From a checkpoint of a small transformer trained on Wikipedia.
Size: 4 heads of 128, MLP 1920 squared ReLU, vocabulary 17766, 49.8M parameters.
Architecture: LayerNorm before each block, rotary positions, no biases in attention or MLP, untied embeddings, attention and MLP in parallel.
Training: 344M tokens, 5251 steps.
Each number is 128 + 32 x the weight over its row's rms, rounded and kept within 0 to 255. Layers, rows and columns count from 0. Numbers have three digits each. The size before them is the row's rms in percent of the matrix's.

# q: layer 7 attention query, 512x384, rms 0.0411, rows 0-46, columns 320-383
# k: layer 7 attention key, 512x384, rms 0.0416, rows 0-45, columns 320-383
q0 108:118065140112082099152146112196113122078113053131122108161141164150151160198195142104152160144110184139156154089138142165157119137125127150123107127105129133141135173177126179161117165136118062
k0 107:169114071049137157089153076109155120163100101111153132177162197127149116192102132146105148113142067091062031071109164142092123135058063103146166166132135179129075158148099070094130089113170167
q1 095:180096108167142110122144140107095094185110157191108129077133153112150092069085111152076141101099094156120112173140112144100079101167132125106146111085137129159084123141157137147155121129163152
k1 099:137153143159148070132108132140125156130109152105145105133142119103048112151152106121158151145203105175188175093086151068157128131136176123117127126142109133109112163137119154078120140100112087
q2 100:094093152150083122106132075187124169104142098108143089133096160144095176135156144068113155153109115118094155103144148159148137145151135149206129112159096120099077141114088131148104175129083059
k2 099:178164107083176168135131126116147121133065119151133165136094165118202115137144156108113122112078131105094068135132155114139160111065092082077133166152117178100164059162167119081116080169144113
q3 104:035152119165085110132106122125132156028138188090136132070081057188170189120161144109107135114185162153154174116143094120103153108055113127179121176158136099143100131093145126127103114136127108
k3 108:162153105168116064125139151111098112121112174110114097113178166095083158121124074104124124128164101163156186130128117166120078098222140118163044184138146078183074100143081130135119112120154079
q4 100:077165116118104126132056147149086073111134198132122112095156073109178152102128134119127105159147144127153116124167088117125185105085125127183161154104110128155120135086104118108106086210201162
k4 103:130139113140100061084126130098083145086130130057146093092108075135120135131105128124063174118125170186168163103104147108105122084205161189138114121128140077131119145136091116130109160095101124
q5 087:146147098043133076167119096110091117113151123157128161097169114082142072130144103139150072125086109145115065106137092166146189150112182134133167112120157145133137113094079128109139154127164192
k5 101:099115123117066168136153080130155125140126138103079121215095119126099064171120157138117115137114112098101085166081095111131123128080069100115224102106073196079111179108163134048118172150112154
q6 110:130156133151126098067137140154152161153122161177155134115076155077127102158092094099093147147104142115118150103079133070117134116158154144112096093089082114106117106086130143125085180101134130
k6 130:182168152115136149166146163150138123166091143093145146126140176142167175119145090074209159126111111100130125136170105105072166126118132057181129163133118104165110164147127123171157084146129095
q7 090:058144116151086180092138090141145096158080169083058106166103098133134149115152117123097187089093125186168181142101131135128096148149074134092110133138128159112118163192180106069157080130149098
k7 123:137127101148116046139130167123176137116140113098170124096135109108144127123094073087162144133156107174159151098108124103122079086177116175138136163128122036153120145115117125100123181101135069
q8 090:200128087131117109121108135146090083109154086120140164129150080124114064159051139196130109070127121124146090070132115144154109138048121161113080149158151119194157169111107161133110111083163122
k8 119:107098152095170099176150125070139155090138106135091175136147096141111139129114105153169162148106084118114069166130139206073157133109113130154152066144128177130134154144151077056142165186111176
q9 089:068113148147111150095110063132123132145119151099120102149113146120187130140192114095099179100169155157125141154097165118088144090159098118173117105094155115102075144161176093132218117211088124
k9 097:116174099157069137127138122171117123092101148087141114100130096117128161156109126136056108087166137151160165101114103114143164119104142155144088119175129077097099121147093171161141126070071074
q10 111:101159158122104128147156122124124162097139145193128121201084105115127166105163128102106170097186194118126151133198149178112124080132098126155154104140136169192106113182140081096205094156128146
k10 095:111165096125131099117113099096125067061176125071099139122061064101118170156127124108103147167128144185181151088106091127157127097139123215103080176146157086172116133109139160157095234082078169
q11 097:119104179118156117182101092112092097162155152129142149124081117060172197124140065074075091127166132093186121157118107101110163105145157135152061162082120135144134177133118133133112158145111165
k11 095:125092187130103120144136137096192117129157143134093162111054143162119181150112094093105195128092127111123082149140115137088069156112144154087127062114088109110108117122168167115116130088174160
q12 101:122134105099110114100158176147168151093137133143149104145145148143162079110098136182139147136122147079061122049115154140130136179067090122116163126136128127160117086135159120132121084153103097
k12 112:118221122136090144096122119203101139106085155096114119155159179068110193186115139149156104125171103086170163113149135080155141105128100142175064119146112112092158153128127153171125190149113070
q13 096:171127121170122147157104089090085101100120088055131193123126136084131163141133110125079111087106131143145125123111069080100103091125173165134096202115138100133138197122098085112089213140111153
k13 117:145041139123182128173134145102120146129135165125096114127129116157139104099158175162174130122158116140120141144122149194113132150090114101116221119127129159142177104114137118067141010143154187
q14 101:118154154161140110156138108118141126113142139140120143123142116084205100118141132100135130137160117094085121135117117095126134097178146124154095177109077061147128120136124126100120188177126155
k14 103:164088164176166113119163142195111177118173163146121105185070155130139095125115176126123109080089188044136101138129148132129091128054099138061157104158123172078109149121085141151141048091142161
q15 096:062128086086166120120133145121108171157113059096126096076141106164079119112150156116145078096063127151168161127129172124179136108131085159119127105176141151102173125098139158144109045115110126
k15 094:106122119126125056192108161144111123185136039130181150118185090148148085127102158082111104149147118151176116120120118096138146051183131121186086099136132115146145114105159065161152155187160107
q16 097:165116089097166077156110128106139106103150155162107120162108102156095120123096175155152095131100127101138072107166165177138149125134068169107191099133168113157133104134186163131128100101151113
k16 113:069181120117072095070129123145118110131144051099141144131125121060138150162125066106108107102127092135147133138106114100124119133140152130175071154097129098135110181115049112148111191178129106
q17 093:139129074083127133069156141141141129147133097149159073162122112168124059092149160106171104145096126165139084104130152180157139166187076095136167143158112127096106108130192093176128140171124130
k17 119:107188104135093113164142144166129171180142083125137092113122116125189152200093186099060088119115177075107131093121123093179109112096101096165064112115150119101112130123139123166204145099114122
q18 099:151107129150116171136171064120050119092089101110091158135158094123144132098113146119103129118130071107177189153069092165137114091119180132138112169165119092082121143120163087143128222144117111
k18 079:082133153149169123150147102104175196132182067188109098086140062133092042080112130136105104162064167179126087174162095155115131098131124114107201139097104117138154167121109126105124122130167152
q19 100:121119225121148149127136100096141144140133145116080101119116181108174146122110108095106130110115146101113183156158185145155087127116126105106056109093072113134143118100151100113128109151143079
k19 100:173078144163205126162109153132115090130128183148109136091102136167172115100177148087085121171122157155157141126100163121093139092176142145103147122137111113087134106158152118181069097122082139
q20 101:112125122115124141140174142125103113102097119128124148088130092143199136155146104138117121133120080142117101118079113065211088143145075053145162137154090141145140123145109108170181100147107158
k20 098:149152070126121110152106158176080172131103125096097158188157114177108148134142141165125148125149128067121132151152104099141120196161102157122143150166148152110071115170180191143119148092111157
q21 102:132143128159136181127143109111131170120179113145111164161153125163089140124165178148161185132206116149091128140096136170180118113110147197078171146127188042120120084109109089107086170121083064
k21 082:163110133128176142124156099181088091073154205140089094106137090142136140140064153115161117139134176137138165053125120098139143116149106114091167095132127132136096085108125186108186128064130204
q22 104:129099125147129071168086155080185128076116163153097112118112105122064140140128133142113134088075137143134099119137097203123125149076131159192120095099135139140088081152105190094123140089131153
k22 088:115177178087117123125113108124111100106129142133072160089083165129097141094206123098089134088161126146194117095130164142128123113120146124099137108162129109095144171104155154111110075093046123
q23 104:108125123155148150112183061102125090151115160121088138141111106170170143133145087169147206145076073190124094122136177165140159102115137102110152149156115103166137121131112102117143152129158120
k23 102:130110054106113176154104064109097121146171137156078091128155131096122142177083155144128126166140136143107130141082093163142172156118104113152158098121140181136122133145133136155151082117176098
q24 105:136165141144132125144112100165067178130099141142152139085115151093138148125162184166127154095172072095134140126102192179124138059082160096171162162206094162192137116142082132150113130108177134
k24 110:117122175161176179099108127082186167094157140159138112135159139080177139170102082157143171162100145086056130106174070175149125163134099123103174165134137134111110186125104101133126111165117116
q25 094:118127068157154118162104116145134070143134120095113150167140122150114095128127094111117185083137120161085104151165101115083115103100164110140118134121152161129134170105153077100155148098125117
k25 099:100069082139158129173182087105103120124083101114139115099162154105041130081150134161132099137155107130142124129123139137136143104128145126215128139148175132118121104106133049084130141133098140
q26 098:166145158128142055155098151105120118139132125160140121117131139131114081141123088084090115142128182146194131137147114074115101202092112140134176097127131130132121144175131185155107096141107185
k26 096:142128095095103089160097124137139161123108150123121130105151122170056193116111122085131120079186095110093138203098138104155175174128170071146147146114154143180152067163121148188110176076135136
q27 111:133049069166091125092153090115167103126097111088078098134101140163148161097118076082115132102185129199142115120138052143086070171127142133199109165095153144111136162155141080133142143136106197
k27 116:089152107102160090125072156062070117138092067062102150088172105169112146192161160089109159205137080154220114088112085101117129128178102090165116141142182115110161164151160162086105142147112158
q28 107:139116115156127091183120113070063125086090127106141113086150111089152158118149119105110081126197212095150185114158115092081069162139159163112123169114105133132148191109116125133127143177123167
k28 106:095092165143198035108160170125149158167118127143132174095151064191045137127154106092115158115124116162143132140107089113160136076179095108070098129098119167119160128183126118113158113121163140
q29 109:099107182193131176102074095167148161107198082149152094158115112112094177175106147083127092099185109088142189136100140052142100121125152179150127090099178126128166172142176157078072114101121105
k29 108:145142153154142095139171151121139066147157206187206128179197090155123113162104102082130108087147138106095155144128195146168139147096161117097114122141092076169155113154118156081144144169142081
q30 097:101136177131173146101125042138124119139084142134136132067120152097141139139098099143136212102133110123112139117139138144129126115155185170055130127141093181119127097139159151115130117102173103
k30 097:173065172215198147144144100096184097145175080135168130083146126097156106088129139173128176175168155175143111106089094161123095115146149109113192061140127105127119152080142134158080114143153130
q31 109:187107082132171067118065145074120117091165113140088125119101123157096102163122115140107108126098132124108091162154130134115168091178156183176141105082169159076111138129144147103129148133123153
k31 113:081117123118105127086119132166094153143131107114102152134106177107158106133180146132071129100137156077161153119120122114095140079097128140088131084078096166122121247094122098122183065078093149
q32 109:125184091084105128145099173078097105083102149122105159123151111170163214071179119146134133170171169063209116111121126116113130123109157134120103124117106135138127120125159138117149121115186171
k32 099:112097173126139068163120125116153067113141106152142131104060158135124101138135097090056161091068147151152111160133042171108105133120133144131160164134174094144144109131122158165111161127127073
q33 111:176147154158110115117136111145148147173129073124117110135134196141064091108091131116084124096094091143099116191128086088140101102173114148176117107122126131068097149158102164149101108118091082
k33 105:183127135106128166046115112111065151122120102121175133149107122128125215134132175148134073102139090093132116114166141175151170090085129164149232121132158165096056152084068126160097131120142176
q34 107:088115112075097148142119109099127064060161152109116168158135079201186162100196113078110154133164143113163152041093111169128167127095141122149143132140164126170157108067163127090177133172154155
k34 106:108150118159151079158136168146121120127129159109064100104132148121143124113104141138126180158160151162172168123082088122158129152159147127150060179130128084155121147156090095166138133128078105
q35 101:149174110098156125152076143089137062135101141176136180108130107166155153048123136167142148116117176126120123114150096136109150094119107113105204152111126137189149122125161136125160056150165200
k35 104:121122154129098088085105137111111144103164126057159116095124102136099152150111066130099111131125152143189174098108127133117111101194127183123099135136129082130109152105157110120076167161145105
q36 095:163121116115126137126161119106123095185104079164163165141189140121151093099083095137139146113042125111142100132092108116124141119108180127082178167110098148121180136116145130131101155120130192
k36 100:094083100113131146152101119125138102142136122107113122169116081140102079161115168137115112103104111106144085176101092135142152099115120108088157062150129185089105170067110142104116163194181178
q37 093:121081095142092110123188096119132187172112096103151120142185147112089101144125138090089168087046130173111110097133162117137020111163167116097101187185171111130149120134094118112107179110100091
k37 100:126118110116147215155166113121096152166121175191126154180110192108111152107185147151182108142124135135039100150165143149143109187070099087142130095099111213162107107151149123113132060141115111
q38 106:149157179127146177180126143165144154131106131118111162106098132148177179113191072119156149140147117126118121206142129141147122136120102131162179140153067135111120030148081130139175088170118121
k38 114:104120121166110126141128167178106115107118162096136122062133171127169138150098122113112136149203135121111164132088150130142159127110160136101167060156158091123130146129125152122099176165149147
q39 101:079172145092144142181068175116123116083136133153123146119100075111205153099156139139112114126190130157126118156202144129142145107097072111190162160102100123139124122137114071100162089144189190
k39 086:146164072142077101125150100105151082136183111088184097117117130100161126145107088125090142126129149149202159130121119126176130084118114184134109124179178087121146127115061154135105169091079124
q40 101:177107093139134107102143122156174141150121142128155133129134146066139037076086146165112084139078124117071090039114128107119148128120170165090199141117079111102098105089137203150139122124087167
k40 094:138090181107177115112156154125164160210121136173073195149131185123088128081147163153166115100122159117055084144114194124172109154153119084138156129064097171120145106112156126138118035156146134
q41 093:125143161159174163178127100092109080140102160124141134106118122118127227169117113129116125088091155146161125171067119122116180202072106074157100129117101120098117130122149113112080143134118156
k41 086:140126154117085118146087122127169073102115139116138102112065086143122174122133053123115164130121179130205123141088138158063129143112146133125130100102078088118172140098088145126108132093133155
q42 092:140165126148171112171113123080086152138118105120142151081159087138067088119122107175164133125071068081155127107162122119113153122070144147148198137140106076112137171112138153132095112120097195
k42 112:146076145096145134102115106062194126172145119158057159189095166136112176115132161156151134136105116110055129135114172179133123188087122114099078118088113159114126117139158146122125079139126139
q43 085:128140117100118145182141099075032079112166033194137131131136088150026169135107119153177114116105095168136122094129101156161149160138149106131087101173096115140126153073061151135094172027099141
k43 091:095059125072178114173164164103149115180163175124132146158163096103090054124107136127180090140094117127084100165124165198134143136143091054144173155114116193131150149126161045088168099193133103
q44 086:098155119127139155094122138176138104115116221117094154198080168113202133113173113101137131161208170123134141147139142103144149098197111179128124154122138160134137211148113090170159106180083131
k44 087:109186124122125120094106141160154122117136123103095091167076098121110196157111105097090168116134144128200153095125090116111103119178091154073131055188193102119079110132085182103117148052135180
q45 094:129158104087163114100132142091103132163142059137158135123158141067080113136135120154169105133065108106132118090095117100118168153111098087103117094192087112125104072109140148155133150103148156
k45 078:125037112127161144117104137153141136127127125134120130135150104113090062064137169125170053096116130084037100184134142130107142126145112115205168134079098174110134125099139090137151110189111137
q46 095:127167132147158145198128114117076132111151076123091176123116079137114213114145162106134146158149155169193153093073065138102122107062126125120115181138130091135166131141147160061134175117112136